From a checkpoint of a small transformer trained on Wikipedia: 8 heads of 32.
Each number is 50 + 12 x the weight over the matrix's rms, rounded and kept within 0 to 99. Layers, rows and columns count from 0.

# v: layer 5 attention value, 256x256, rms 0.201, rows 114-127, columns 0-255
# o: layer 5 attention output (transposed), 256x256, rms 0.184, rows 114-126, columns 0-255
v114:54 64 58 76 44 61 41 43 51 60 56 45 57 67 54 58 54 52 52 52 58 53 70 46 45 57 52 50 52 52 44 56 40 45 45 49 45 30 39 56 32 56 58 63 50 65 53 43 57 42 52 44 59 38 67 44 38 45 63 52 46 33 59 48 65 41 63 60 51 49 40 41 66 55 31 56 31 61 62 47 69 61 60 40 63 44 54 32 48 54 45 49 41 65 55 32 45 35 52 62 36 58 48 61 64 66 44 65 53 50 47 56 45 64 61 63 42 45 57 54 79 55 52 50 41 43 54 36 45 60 58 33 44 56 74 48 28 54 60 45 46 19 43 39 43 46 68 47 49 42 45 38 25 39 49 57 63 63 67 72 56 62 43 64 34 53 65 46 59 65 48 52 22 51 76 47 70 45 49 55 67 54 65 68 38 67 37 35 59 91 32 51 69 56 41 40 43 45 17 56 44 59 58 53 53 53 42 43 69 63 51 59 67 57 46 37 41 36 33 38 56 55 66 71 54 67 35 46 43 49 43 42 47 40 29 44 59 47 41 62 50 53 54 52 72 58 61 42 56 49 43 59 32 53 61 51
o114:83 30 41 35 37 52 43 46 73 55 50 54 18 28 44 37 54 32 51 47 55 58 41 47 60 56 59 80 71 50 44 47 68 22 58 69 57 48 49 40 52 67 58 53 71 48 43 37 29 53 49 38 54 56 38 42 49 44 28 58 64 63 47 56 20 47 52 38 50 46 54 41 30 51 53 59 52 45 58 41 71 53 42 67 56 49 65 42 56 69 44 57 44 34 37 51 35 59 55 72 41 49 62 49 61 72 63 45 61 47 64 53 52 50 44 59 42 40 58 64 49 46 66 50 41 64 65 74 60 55 56 53 35 44 50 41 49 42 61 22 63 38 58 51 57 57 60 36 46 46 47 67 37 24 48 46 41 36 51 41 56 52 64 63 68 72 40 59 52 50 23 50 49 50 51 38 54 72 48 48 47 54 46 50 43 57 40 61 52 52 70 63 43 60 46 65 63 57 64 24 32 50 62 51 43 50 71 50 53 33 50 62 39 45 35 60 51 57 54 60 59 90 56 44 53 52 48 43 50 51 47 54 59 49 44 51 70 52 51 37 52 70 54 55 63 54 52 41 49 43 57 66 55 44 63 48
v115:39 60 39 18 43 48 43 49 44 60 45 46 57 27 37 40 52 49 49 41 58 72 54 50 65 45 68 42 43 56 43 46 31 45 59 54 67 46 38 58 45 36 64 57 50 61 50 51 62 54 55 39 75 46 60 42 49 53 68 34 67 52 49 61 44 28 54 42 42 42 20 36 43 37 46 54 72 49 45 47 59 42 44 56 52 68 51 34 60 44 57 54 66 51 67 43 50 64 61 58 39 68 47 20 59 46 70 63 76 34 25 35 59 50 53 44 52 42 40 42 59 65 54 48 65 38 50 86 64 41 54 40 47 57 51 59 48 38 57 51 52 40 48 41 46 50 47 64 50 59 46 53 52 49 62 45 55 59 68 61 41 51 54 71 48 50 44 39 52 56 46 40 52 46 27 34 53 69 39 30 68 52 32 38 43 58 57 55 39 51 40 57 57 50 80 43 63 48 54 32 54 59 34 73 26 62 42 29 60 41 62 62 50 51 65 58 48 52 49 45 54 64 63 38 33 50 39 64 41 44 59 37 35 56 51 33 64 44 42 48 50 63 55 55 51 53 75 43 69 52 34 38 34 52 47 56
o115:57 56 52 62 48 78 44 25 21 55 47 40 23 47 69 76 44 46 49 52 49 63 55 39 50 42 58 46 59 43 62 62 36 47 48 44 32 57 47 65 62 48 49 45 56 41 50 50 71 68 41 40 53 40 56 46 51 34 57 72 60 47 53 67 51 52 56 53 33 35 54 36 32 52 50 57 47 43 51 48 39 44 55 54 53 47 35 58 48 47 33 67 42 45 56 71 74 50 43 39 34 58 60 40 38 49 34 48 46 58 43 77 38 45 58 46 56 72 59 36 45 68 28 57 65 36 43 47 62 57 76 30 34 63 65 50 43 25 55 48 31 48 51 42 43 69 59 63 64 57 32 58 56 41 52 38 38 66 50 36 38 30 66 55 69 55 59 54 41 36 47 49 42 57 65 39 47 43 53 33 37 26 36 61 42 50 64 61 47 41 63 53 49 60 44 40 56 58 54 36 50 48 80 58 54 55 59 43 68 61 42 53 74 48 53 57 56 55 75 60 51 62 40 47 63 65 50 63 55 55 38 49 49 28 59 52 57 62 63 77 28 65 78 32 47 35 55 47 61 63 45 54 43 43 35 49
v116:55 43 74 48 41 51 50 49 68 64 65 42 51 44 22 41 71 82 39 64 38 49 53 47 57 56 55 46 34 41 34 72 65 52 46 38 69 55 37 48 47 43 39 24 37 39 58 48 45 40 58 49 50 44 42 23 58 44 61 55 42 47 38 52 34 40 52 63 30 41 62 45 51 57 47 27 53 55 38 45 55 55 28 46 51 34 41 30 61 49 44 30 50 46 41 58 46 56 38 37 31 64 37 33 41 52 63 58 38 55 48 59 39 50 34 54 42 52 39 49 64 46 65 45 36 42 61 56 63 59 33 58 67 56 41 31 47 31 48 66 52 58 62 49 54 54 56 46 38 51 61 52 44 67 41 45 52 44 48 47 38 62 75 51 35 51 51 31 46 57 41 58 63 41 38 58 51 30 58 41 47 61 57 51 37 36 62 65 65 49 43 65 61 72 35 42 67 51 41 40 75 58 64 54 56 75 41 70 53 42 48 65 48 40 48 47 59 45 58 58 50 44 60 43 41 55 38 61 59 69 37 58 51 44 08 50 43 50 30 53 60 47 60 82 66 47 38 71 59 57 49 69 36 43 28 44
o116:51 41 69 41 60 50 58 60 49 32 53 44 25 41 57 66 49 61 51 54 73 58 75 56 51 63 56 69 47 48 53 18 30 34 63 28 63 42 51 49 63 41 36 21 41 49 39 45 48 45 54 55 63 37 55 52 49 51 46 66 67 47 68 36 43 51 59 30 59 57 48 29 38 41 27 69 71 70 52 52 43 36 43 55 49 53 46 67 29 40 42 52 58 51 57 24 59 54 62 44 31 64 49 31 57 59 53 47 59 40 61 24 41 41 43 64 59 40 55 32 51 60 17 55 71 51 60 43 53 74 26 54 32 49 48 56 61 71 44 64 64 46 47 54 44 72 48 78 46 56 61 53 34 49 44 55 63 36 54 65 53 70 36 29 55 50 25 49 55 50 41 47 34 45 40 52 52 47 34 51 53 23 45 38 41 53 65 52 52 36 28 64 40 48 52 52 45 50 38 49 67 73 36 50 65 50 49 41 61 52 49 56 59 27 37 46 42 67 45 42 28 61 40 57 59 27 53 27 51 45 33 50 50 41 42 72 47 52 44 43 66 53 32 47 45 64 53 54 48 50 49 57 49 62 59 52
v117:52 51 39 57 59 43 26 63 66 40 33 55 45 56 40 57 32 59 38 66 47 50 48 42 59 52 42 51 30 58 58 43 53 50 32 29 50 66 35 60 45 32 69 54 55 56 55 54 47 42 43 42 51 50 23 49 50 52 53 47 54 72 50 41 25 45 52 50 52 50 51 36 41 37 15 70 48 52 54 51 41 49 64 37 52 60 52 62 40 53 41 49 47 50 51 63 25 69 56 30 43 42 40 65 41 50 56 56 63 58 35 60 43 50 63 68 68 57 54 83 63 43 25 70 34 49 55 47 45 41 59 39 55 23 64 51 53 51 52 36 61 27 44 51 64 44 57 50 60 22 53 38 48 57 59 36 54 56 54 52 52 37 46 36 62 36 31 35 73 49 42 51 36 54 51 52 46 50 42 43 51 61 29 31 33 58 36 42 55 43 63 47 57 55 56 42 81 62 47 51 38 54 45 64 47 43 46 44 45 65 45 65 64 55 75 25 52 62 47 52 53 62 34 44 45 58 42 48 52 34 49 32 44 43 57 68 72 52 18 54 73 43 44 43 60 50 43 33 42 59 48 71 36 49 56 55
o117:64 40 51 49 34 59 61 36 41 60 45 59 43 42 51 37 67 61 41 41 48 48 63 30 36 42 21 61 58 42 55 41 60 43 58 56 54 69 44 42 54 68 44 49 24 73 41 48 30 51 53 42 53 59 73 37 53 60 59 56 52 53 41 48 44 32 38 62 37 42 54 59 47 56 45 56 45 38 41 34 33 47 41 54 38 24 50 61 49 58 49 45 49 49 49 38 51 62 41 53 73 65 30 49 53 56 23 55 62 45 59 75 31 37 31 60 45 44 48 56 42 26 56 78 55 55 48 43 46 74 37 51 63 66 68 52 43 54 59 60 49 52 42 50 41 28 61 57 60 44 75 39 38 60 53 63 34 58 54 51 39 48 56 63 71 48 63 36 30 31 32 41 46 50 49 44 46 39 40 52 50 72 46 50 39 34 53 46 65 62 72 30 56 57 44 21 58 47 37 58 52 61 55 38 56 61 37 65 55 54 49 51 35 57 47 22 45 60 43 58 67 51 49 57 29 51 67 45 55 50 44 66 46 51 52 28 69 42 51 37 51 50 56 35 26 49 57 51 53 32 49 49 57 43 86 53
v118:54 70 50 54 45 55 31 49 41 27 48 54 31 56 70 52 56 37 48 51 24 39 43 60 66 38 64 60 43 41 47 60 46 49 54 64 42 37 48 42 43 61 59 59 48 58 48 44 42 49 45 41 63 51 59 63 24 44 25 42 42 46 57 67 43 49 44 40 44 45 44 65 68 54 58 62 55 47 46 65 32 59 41 64 79 40 44 63 54 51 33 55 62 39 61 51 55 37 63 52 49 51 45 46 43 47 57 38 36 27 56 59 52 35 53 20 44 52 47 46 72 64 52 50 69 66 45 67 27 50 58 46 65 42 47 42 45 43 32 56 46 55 60 60 68 50 37 36 36 51 77 40 46 49 47 71 52 53 31 49 57 43 64 31 60 60 44 33 29 68 53 37 44 54 59 48 61 47 61 51 56 72 70 56 48 46 46 68 46 48 46 53 56 44 54 59 46 53 50 69 51 67 64 63 33 41 50 42 48 32 41 28 41 73 44 49 48 48 55 47 30 40 51 55 48 48 41 51 39 42 55 61 60 50 53 41 52 42 68 59 55 61 59 61 42 42 34 68 57 30 29 71 53 57 72 38
o118:68 53 47 34 25 43 70 39 50 42 72 49 35 43 49 55 40 28 37 59 52 66 50 61 49 45 63 41 56 58 58 47 56 58 38 49 58 38 56 32 48 51 56 44 51 36 47 53 48 39 77 46 41 59 39 57 55 67 44 43 61 68 57 53 37 77 50 58 36 54 55 54 59 59 53 69 74 50 51 44 33 44 22 66 37 48 38 63 51 65 51 52 52 68 57 25 56 45 50 45 47 58 69 34 47 31 57 34 36 36 26 45 56 44 50 60 45 58 13 37 77 49 48 45 40 48 44 64 45 45 55 47 48 47 64 43 46 64 61 38 48 61 62 64 60 51 26 44 55 74 29 46 80 33 48 46 41 45 57 39 71 45 35 49 49 48 45 32 51 40 59 42 44 45 49 35 49 43 53 46 41 49 58 32 78 47 59 46 55 40 50 43 43 53 33 45 33 49 55 54 45 63 56 33 56 45 84 47 65 42 58 36 39 32 72 55 63 54 60 53 53 43 55 43 62 43 49 65 48 69 66 38 39 71 63 41 39 68 48 68 57 62 32 69 46 39 39 46 59 61 47 65 72 47 49 62
v119:73 41 49 49 66 55 51 51 42 26 61 62 58 71 61 66 46 50 76 44 43 42 35 55 50 63 50 45 38 50 40 36 65 60 49 43 49 51 46 54 60 31 62 39 31 71 58 53 40 51 33 33 53 51 44 60 49 37 51 64 52 50 35 45 36 40 47 52 41 67 33 51 54 76 37 40 46 45 56 64 61 40 38 41 42 42 47 60 51 55 61 40 42 31 52 63 49 48 66 34 54 53 57 48 37 51 45 80 66 39 56 37 67 51 22 71 73 18 56 29 54 49 38 47 72 60 65 27 42 46 44 59 61 18 59 50 37 40 40 59 54 24 56 50 54 50 35 51 72 57 53 42 37 42 36 67 51 44 58 43 48 53 53 59 38 36 54 29 37 49 51 45 46 54 49 51 48 46 67 63 70 53 68 40 48 55 61 50 50 65 59 48 36 38 50 56 42 43 39 69 65 58 39 47 56 38 71 44 62 23 62 52 23 49 30 47 51 45 49 48 56 55 36 63 36 44 57 48 60 54 49 57 28 60 44 57 51 40 27 57 56 52 51 49 38 41 54 49 60 49 33 55 50 52 48 61
o119:60 42 53 31 45 45 48 51 35 47 43 70 56 31 48 36 48 52 34 36 32 47 47 35 58 66 50 45 34 48 32 46 69 71 45 46 50 50 54 36 50 34 41 53 43 51 66 46 60 32 70 08 36 38 57 43 54 56 44 69 53 47 55 28 52 53 79 47 44 52 45 45 60 55 60 46 59 54 38 49 45 53 46 31 58 49 31 59 58 62 38 61 53 56 48 44 42 31 40 56 42 27 42 25 56 63 64 43 58 56 62 46 50 63 11 26 57 38 57 44 53 28 46 81 50 61 47 47 63 45 31 32 52 44 75 66 53 46 31 49 58 28 46 48 49 48 56 19 68 44 32 57 55 53 55 40 45 46 58 31 54 33 56 24 52 52 57 46 60 43 45 39 37 71 47 43 20 59 26 49 62 57 51 30 38 49 44 59 40 42 60 57 51 49 81 50 76 59 64 43 51 39 44 47 47 43 55 61 48 47 36 52 53 74 64 25 50 49 57 56 44 42 34 25 50 55 53 64 51 51 57 42 51 49 55 54 38 33 42 57 69 48 65 69 40 50 46 45 54 53 51 46 61 44 51 33
v120:54 76 55 39 44 33 28 65 39 47 69 40 53 61 30 41 51 59 55 50 45 49 45 46 44 77 47 52 42 55 50 37 52 54 56 42 59 46 54 26 41 39 43 36 50 50 61 45 63 46 48 53 38 37 51 75 56 61 44 50 65 38 73 49 69 58 64 39 51 69 51 29 26 42 42 52 54 46 47 47 57 42 69 52 59 39 61 46 67 64 59 48 58 58 59 64 36 46 40 34 56 66 71 49 40 55 44 46 31 72 72 60 54 41 43 38 62 62 70 56 50 31 42 45 46 65 61 41 44 75 47 50 56 56 54 48 39 50 45 57 41 61 44 43 48 55 54 47 57 50 70 63 58 40 50 32 76 40 45 63 57 62 57 36 61 32 41 57 52 60 46 60 42 67 25 59 54 43 63 31 48 26 35 48 60 50 55 69 61 28 60 54 55 26 42 30 50 54 61 40 48 38 33 54 20 52 33 46 73 62 55 40 41 44 44 32 31 64 65 40 44 70 62 68 52 84 42 46 42 45 52 51 52 69 75 55 60 51 51 43 36 34 44 58 62 54 43 50 59 41 61 87 61 49 57 73
o120:33 58 65 70 38 70 50 43 49 75 50 50 40 51 27 73 45 62 59 40 35 33 66 33 51 59 57 86 47 67 39 27 57 44 48 66 48 61 22 47 32 54 30 34 39 67 55 26 68 69 36 44 45 59 50 41 55 58 36 69 50 63 52 47 60 34 43 62 23 62 29 45 48 39 52 20 59 52 42 46 67 52 69 64 44 66 31 46 38 29 32 38 54 47 66 42 53 53 40 42 64 36 53 45 53 56 62 48 52 58 56 51 62 61 56 69 62 41 35 49 74 39 66 50 43 49 72 57 54 42 53 58 51 76 47 46 61 64 66 55 59 45 44 37 65 65 63 41 50 47 55 75 53 75 38 52 32 40 36 45 71 47 45 47 46 43 33 55 23 46 66 36 41 44 55 49 44 43 68 49 63 41 72 46 38 59 73 62 54 65 44 69 57 46 41 39 36 47 47 34 35 50 40 59 58 58 44 51 60 43 45 39 49 40 72 73 59 61 44 45 52 44 59 46 38 28 41 46 46 50 47 62 49 45 54 34 38 28 42 66 32 53 29 58 42 42 58 52 63 72 47 66 46 47 61 57
v121:72 55 39 49 45 70 43 53 38 52 40 46 62 37 35 64 72 73 46 45 45 54 65 28 47 62 62 59 59 40 59 78 38 35 45 51 40 40 73 57 35 34 66 44 44 53 45 42 48 45 56 40 51 69 47 62 55 51 50 61 29 59 38 55 52 63 59 49 62 56 51 39 50 47 39 48 44 48 51 68 47 32 46 31 34 56 76 56 46 30 40 56 48 23 33 31 63 43 52 13 44 54 42 42 30 40 55 63 39 46 53 42 50 62 44 32 29 43 69 27 46 40 48 58 47 63 48 41 25 61 49 64 51 61 50 53 59 50 58 41 34 62 51 46 59 53 57 61 41 37 50 48 46 36 40 50 45 53 57 42 50 41 40 48 37 59 42 64 38 26 42 61 51 55 41 70 71 54 54 42 61 53 41 56 41 36 61 43 47 51 34 63 65 38 56 68 54 36 54 42 65 56 41 41 67 53 29 57 36 61 27 46 47 48 61 41 41 31 59 43 63 40 38 28 44 39 42 57 58 58 47 52 35 63 45 55 51 45 53 40 55 43 52 74 47 58 58 51 63 50 55 59 54 39 36 50
o121:46 51 44 54 65 61 32 21 75 58 49 36 56 53 49 67 53 56 48 42 60 47 65 48 55 61 57 40 37 42 29 69 42 48 57 39 53 49 40 75 48 41 45 74 35 55 49 50 24 64 34 42 62 54 51 56 39 60 52 46 67 53 35 48 38 45 41 31 68 52 54 44 50 60 51 49 54 48 36 56 58 21 78 34 28 72 51 60 51 60 50 27 58 46 33 42 62 67 60 31 27 51 51 42 44 42 69 34 41 53 47 42 60 48 35 38 55 76 48 52 46 46 55 67 40 85 43 62 45 60 52 46 60 39 55 62 36 63 54 44 55 29 40 36 56 24 41 58 62 51 43 51 39 63 54 50 54 33 46 32 74 50 54 55 48 42 47 51 51 32 58 64 66 35 29 62 55 40 49 76 65 48 67 46 60 34 49 50 54 56 45 40 64 44 39 35 55 60 42 63 51 48 50 40 32 40 58 49 50 55 41 43 59 48 50 48 34 55 65 61 55 60 49 62 66 62 45 50 19 53 60 49 59 31 51 61 42 58 44 44 69 54 61 57 44 51 53 40 41 60 55 25 33 52 54 47
v122:56 56 52 57 60 55 56 64 59 44 40 38 45 42 41 55 58 59 45 57 52 47 68 53 45 74 43 53 51 45 38 64 42 76 51 66 62 42 38 34 47 58 31 45 54 32 40 41 60 37 42 39 42 62 35 53 36 55 62 53 55 34 58 53 52 38 49 58 44 81 53 55 63 64 51 44 26 41 51 49 58 36 52 51 29 60 34 39 41 38 36 58 93 72 41 60 54 49 43 52 46 44 54 52 48 55 35 35 60 48 49 49 55 50 66 72 55 43 56 38 50 60 68 59 62 50 68 81 41 60 56 53 57 47 49 67 39 52 46 61 61 71 56 52 46 47 67 46 49 51 35 50 46 44 40 49 58 51 60 32 54 57 47 40 33 36 46 60 73 55 39 50 39 51 52 34 51 48 55 50 51 54 56 40 56 49 42 61 51 41 68 52 28 60 48 52 63 61 58 38 51 63 47 64 50 63 60 30 36 53 49 59 42 61 65 46 54 46 31 49 46 61 47 72 35 14 26 57 46 53 40 31 77 56 65 53 59 64 30 38 64 49 60 52 54 64 49 33 42 49 54 52 45 45 48 49
o122:59 23 38 70 56 66 51 50 54 45 34 63 66 67 63 64 67 58 45 57 36 58 45 49 59 64 36 66 51 42 50 53 28 65 18 39 65 56 41 58 64 62 71 56 61 52 62 58 45 55 51 64 56 54 55 43 48 47 49 76 52 48 40 37 65 49 53 17 41 39 53 44 54 68 53 73 49 37 57 41 44 41 34 63 52 58 61 57 46 64 44 51 62 48 43 54 74 34 66 45 75 39 35 43 39 44 37 43 45 47 44 54 33 69 37 66 37 45 54 37 57 38 65 52 71 60 63 58 61 30 65 61 64 51 61 58 50 64 54 32 52 60 42 48 38 52 62 54 37 51 47 56 40 54 62 38 55 43 40 45 59 37 51 48 40 42 58 73 55 75 61 52 63 50 42 47 67 51 44 54 46 48 32 44 36 61 61 27 77 63 48 42 31 51 50 60 48 62 55 39 50 64 55 66 40 42 53 57 44 69 64 44 46 46 65 59 39 47 34 42 21 36 68 66 54 50 40 59 42 36 33 42 53 75 38 50 56 25 63 43 50 51 36 53 55 39 48 51 50 63 31 35 62 48 48 43
v123:64 54 48 45 45 46 27 59 69 45 42 65 70 37 31 45 50 46 47 61 37 71 52 44 28 33 42 58 55 55 55 58 37 54 46 37 28 59 54 47 48 52 49 57 40 34 40 36 51 40 45 49 47 55 76 46 52 49 46 47 42 57 51 12 53 49 60 44 53 39 68 36 34 53 57 53 62 42 59 49 35 33 56 52 53 54 31 45 64 59 48 63 37 54 45 58 50 51 59 55 18 50 38 65 58 42 52 52 39 41 47 30 60 53 64 33 79 35 43 46 45 72 57 52 33 38 38 49 41 53 63 43 49 39 47 50 57 27 43 28 50 31 32 38 34 37 42 54 51 36 35 42 56 55 54 48 53 47 50 45 54 38 46 53 58 57 43 47 64 52 44 56 39 63 54 63 48 39 50 48 52 67 32 48 48 72 49 57 44 37 40 49 53 55 27 40 42 58 41 63 55 50 60 49 62 70 54 50 41 65 44 42 38 55 56 38 41 50 51 39 42 34 63 49 39 36 50 55 60 34 39 43 63 45 45 55 43 54 39 40 60 63 42 46 50 38 51 50 49 57 48 50 64 32 33 54
o123:43 46 61 65 70 66 42 39 40 57 62 61 44 58 55 32 45 71 46 43 67 59 77 61 54 44 33 69 17 48 46 52 65 33 37 49 33 40 43 40 52 61 77 38 49 39 57 50 61 32 48 44 52 53 54 56 58 38 54 31 62 50 66 54 68 30 51 47 50 64 57 47 57 17 71 54 52 32 37 45 37 34 60 32 54 58 33 45 40 45 46 34 49 50 42 50 57 50 42 43 53 59 47 66 56 53 33 71 62 46 36 51 33 47 61 68 43 46 39 51 41 34 28 47 60 37 58 50 36 47 52 55 77 50 51 56 36 40 52 42 60 68 48 40 40 55 47 30 52 71 23 76 54 53 66 53 38 45 54 53 56 71 56 42 58 67 39 57 28 48 48 64 50 45 63 46 61 52 64 63 54 52 44 45 67 30 50 50 60 34 65 31 53 47 43 54 43 41 58 48 40 63 28 39 49 72 34 42 44 38 53 54 35 54 50 35 76 51 68 49 41 65 62 63 51 56 64 28 55 70 51 45 51 66 39 55 65 48 46 52 61 35 55 45 47 51 62 53 42 56 47 35 57 56 53 36
v124:48 65 59 29 65 39 53 42 46 33 54 40 46 88 48 48 46 59 61 48 76 57 56 56 35 57 33 60 52 50 58 48 34 65 61 49 50 23 42 58 50 46 54 39 54 46 29 42 56 48 56 54 45 24 45 25 51 52 48 67 49 51 53 68 47 62 59 54 51 76 47 53 53 40 39 36 38 38 63 57 52 36 83 44 48 46 38 60 39 57 47 51 61 54 61 49 58 45 37 36 52 51 52 54 48 64 51 65 46 51 30 45 52 44 53 46 42 44 62 52 47 51 48 70 51 25 61 49 54 59 53 40 75 36 56 61 35 50 57 47 36 50 47 33 57 63 53 49 31 55 50 42 53 42 61 45 66 51 59 64 46 37 43 40 45 34 44 55 68 42 32 62 61 55 59 56 47 54 53 40 64 32 53 36 46 39 43 37 45 60 36 43 76 45 41 60 56 60 32 46 44 65 42 45 51 50 63 48 61 36 45 42 41 51 53 57 52 50 45 64 48 62 48 47 57 54 35 51 57 16 61 41 60 26 62 40 51 35 50 32 38 50 51 37 29 43 55 51 67 37 49 48 47 48 55 42
o124:43 46 28 37 58 60 39 62 42 54 36 36 49 27 51 48 64 63 33 41 61 34 59 43 63 62 54 40 40 42 69 37 47 48 64 27 47 40 65 58 31 60 54 56 40 52 37 42 34 78 60 36 43 60 42 36 57 42 51 58 61 55 45 58 48 38 39 66 52 46 44 59 58 53 57 46 45 46 53 49 50 47 40 54 62 38 64 56 74 41 46 49 38 58 44 57 36 62 27 53 50 55 55 43 37 62 56 51 34 40 32 39 49 40 58 53 39 52 46 31 26 49 61 49 34 54 43 46 52 45 79 57 37 38 58 58 46 42 36 60 58 58 38 65 47 41 53 54 52 42 53 53 54 44 65 29 39 53 47 48 57 29 52 58 69 51 37 55 63 38 57 39 35 40 70 35 38 59 49 62 61 55 42 34 28 56 50 46 53 59 62 70 55 61 43 46 32 62 61 50 26 56 55 46 65 54 47 31 45 39 54 44 37 56 64 46 57 63 47 38 62 49 64 46 61 52 43 46 44 48 56 48 31 63 43 42 41 15 42 47 33 58 36 37 39 48 84 57 40 59 36 43 32 51 35 47
v125:73 37 51 65 33 48 60 23 51 58 59 57 55 42 42 43 49 59 60 49 43 58 52 57 51 38 61 72 41 54 57 54 50 55 43 60 47 54 55 52 53 39 34 57 48 53 56 44 50 57 68 36 64 63 20 65 52 50 63 55 48 50 72 47 40 48 48 52 55 62 50 59 53 41 58 57 68 23 49 44 37 63 32 50 53 44 57 37 54 42 51 32 54 60 66 58 45 40 39 36 58 47 50 55 50 40 46 57 38 26 51 58 44 53 62 61 51 56 36 38 57 57 61 52 39 64 51 56 50 48 82 47 31 53 33 60 63 36 49 55 49 24 32 51 57 35 54 52 43 46 54 44 51 39 41 58 52 55 48 45 49 63 57 54 46 39 57 53 40 41 57 48 51 42 40 50 36 47 26 67 52 48 54 49 52 37 42 30 61 42 52 46 57 52 41 65 40 45 34 75 45 43 34 30 86 59 51 55 41 57 47 53 56 56 48 53 37 51 59 40 29 60 49 38 38 34 73 69 41 56 48 60 47 48 46 64 54 56 58 38 39 52 53 51 67 38 44 29 68 66 47 64 54 51 45 38
o125:49 63 48 60 49 41 60 49 51 42 43 38 30 43 47 40 42 48 50 60 67 76 57 59 44 43 28 45 24 60 27 59 48 38 37 31 33 67 47 67 63 62 49 72 61 45 56 50 61 29 53 51 56 54 66 60 54 52 57 50 32 45 64 62 58 51 42 48 46 52 70 52 51 55 53 57 35 63 41 46 29 43 47 55 51 48 61 50 50 59 46 57 67 50 67 43 34 56 54 45 61 40 48 48 52 50 62 34 64 54 58 49 57 33 36 27 55 48 55 52 53 47 58 53 31 32 56 49 55 44 40 49 47 60 37 56 67 22 32 51 71 56 30 63 56 41 49 62 51 50 59 42 52 54 48 61 56 39 52 63 43 40 33 68 10 49 35 45 43 42 61 62 71 32 42 48 49 41 77 45 53 65 54 35 43 61 42 52 45 55 33 29 51 66 55 55 66 42 44 63 30 62 54 57 55 52 75 39 53 39 62 41 46 74 66 57 44 49 50 68 28 45 74 53 63 67 61 36 39 50 58 59 35 50 47 53 48 51 63 32 54 48 59 51 59 50 40 42 67 52 50 58 69 45 34 35
v126:71 56 55 31 49 48 63 57 63 32 38 37 45 48 42 50 28 52 50 37 43 60 70 58 62 57 35 46 41 48 51 33 46 45 41 46 33 47 44 55 56 65 31 56 61 52 48 53 42 43 50 38 53 31 57 53 50 55 63 49 27 41 79 41 37 52 71 51 33 69 54 60 68 67 47 56 55 70 58 36 64 30 61 56 59 38 56 65 32 61 59 43 50 68 53 49 28 37 52 66 63 41 31 49 49 32 47 53 61 43 54 46 51 41 49 54 64 43 49 56 42 60 47 74 42 72 47 33 56 52 31 41 41 44 22 44 34 56 69 30 60 62 44 58 61 53 44 56 46 58 53 61 57 36 59 52 49 41 38 48 56 42 58 27 56 55 39 48 62 38 36 69 68 36 44 46 68 49 54 40 36 60 74 59 61 59 44 41 43 69 32 58 66 45 49 39 35 65 66 42 59 46 50 48 40 66 47 55 51 59 54 63 51 42 47 43 65 37 41 79 34 37 63 59 67 53 37 58 55 72 38 51 51 46 56 32 51 49 57 73 48 40 63 62 71 70 56 46 36 49 41 56 51 17 66 44
o126:69 48 66 45 43 63 58 52 62 51 42 50 44 41 51 38 37 57 61 39 41 42 62 69 49 70 62 56 58 55 50 50 45 74 34 53 58 29 51 66 41 50 47 50 44 65 54 48 53 64 52 46 81 57 57 44 46 56 64 55 50 61 65 32 63 85 53 59 48 69 45 60 60 64 54 59 32 39 51 60 62 45 66 60 29 31 30 82 36 33 37 41 46 57 66 40 36 55 47 54 62 62 54 52 56 61 42 62 66 46 41 48 49 49 56 42 42 51 60 40 86 44 73 42 42 56 49 48 45 45 53 43 44 58 27 57 55 37 48 47 41 60 43 42 53 51 62 35 24 53 36 55 56 25 57 62 55 54 64 75 39 59 60 42 62 37 42 51 42 53 40 47 39 53 56 41 66 39 52 54 55 57 58 54 46 75 55 56 54 70 41 40 53 52 70 63 46 50 25 45 66 51 58 37 33 58 39 36 76 48 53 54 44 58 52 67 39 66 44 53 60 51 55 46 27 64 43 32 60 47 61 41 61 66 49 47 48 58 32 43 48 46 31 53 75 73 45 44 32 43 41 44 56 64 36 32
v127:49 40 51 50 45 62 37 32 51 75 45 49 46 59 53 65 54 69 57 36 40 58 51 48 40 56 59 46 54 39 62 61 48 65 45 43 59 31 53 43 71 61 51 53 55 71 30 47 50 58 47 46 53 55 52 58 40 64 52 61 38 55 75 44 55 34 53 44 41 55 46 40 48 80 40 37 48 46 54 26 47 48 44 38 44 37 62 39 42 39 70 47 54 45 67 60 63 57 34 68 71 48 36 46 22 55 34 42 49 70 47 53 53 54 55 56 37 36 40 52 58 41 66 64 74 72 49 46 71 60 27 52 50 65 53 47 45 60 46 56 42 35 46 44 32 38 37 42 42 39 46 57 61 40 45 75 67 60 52 66 47 45 48 39 36 34 80 41 44 45 36 41 54 67 58 46 57 43 33 66 58 56 65 29 52 53 55 41 58 42 66 53 51 42 43 37 39 57 38 49 57 48 54 44 73 59 50 50 51 22 56 43 64 30 48 45 71 29 53 37 53 35 57 51 64 47 42 53 63 56 37 47 45 53 43 48 46 39 48 31 59 63 44 55 44 61 26 69 35 43 49 81 43 44 42 38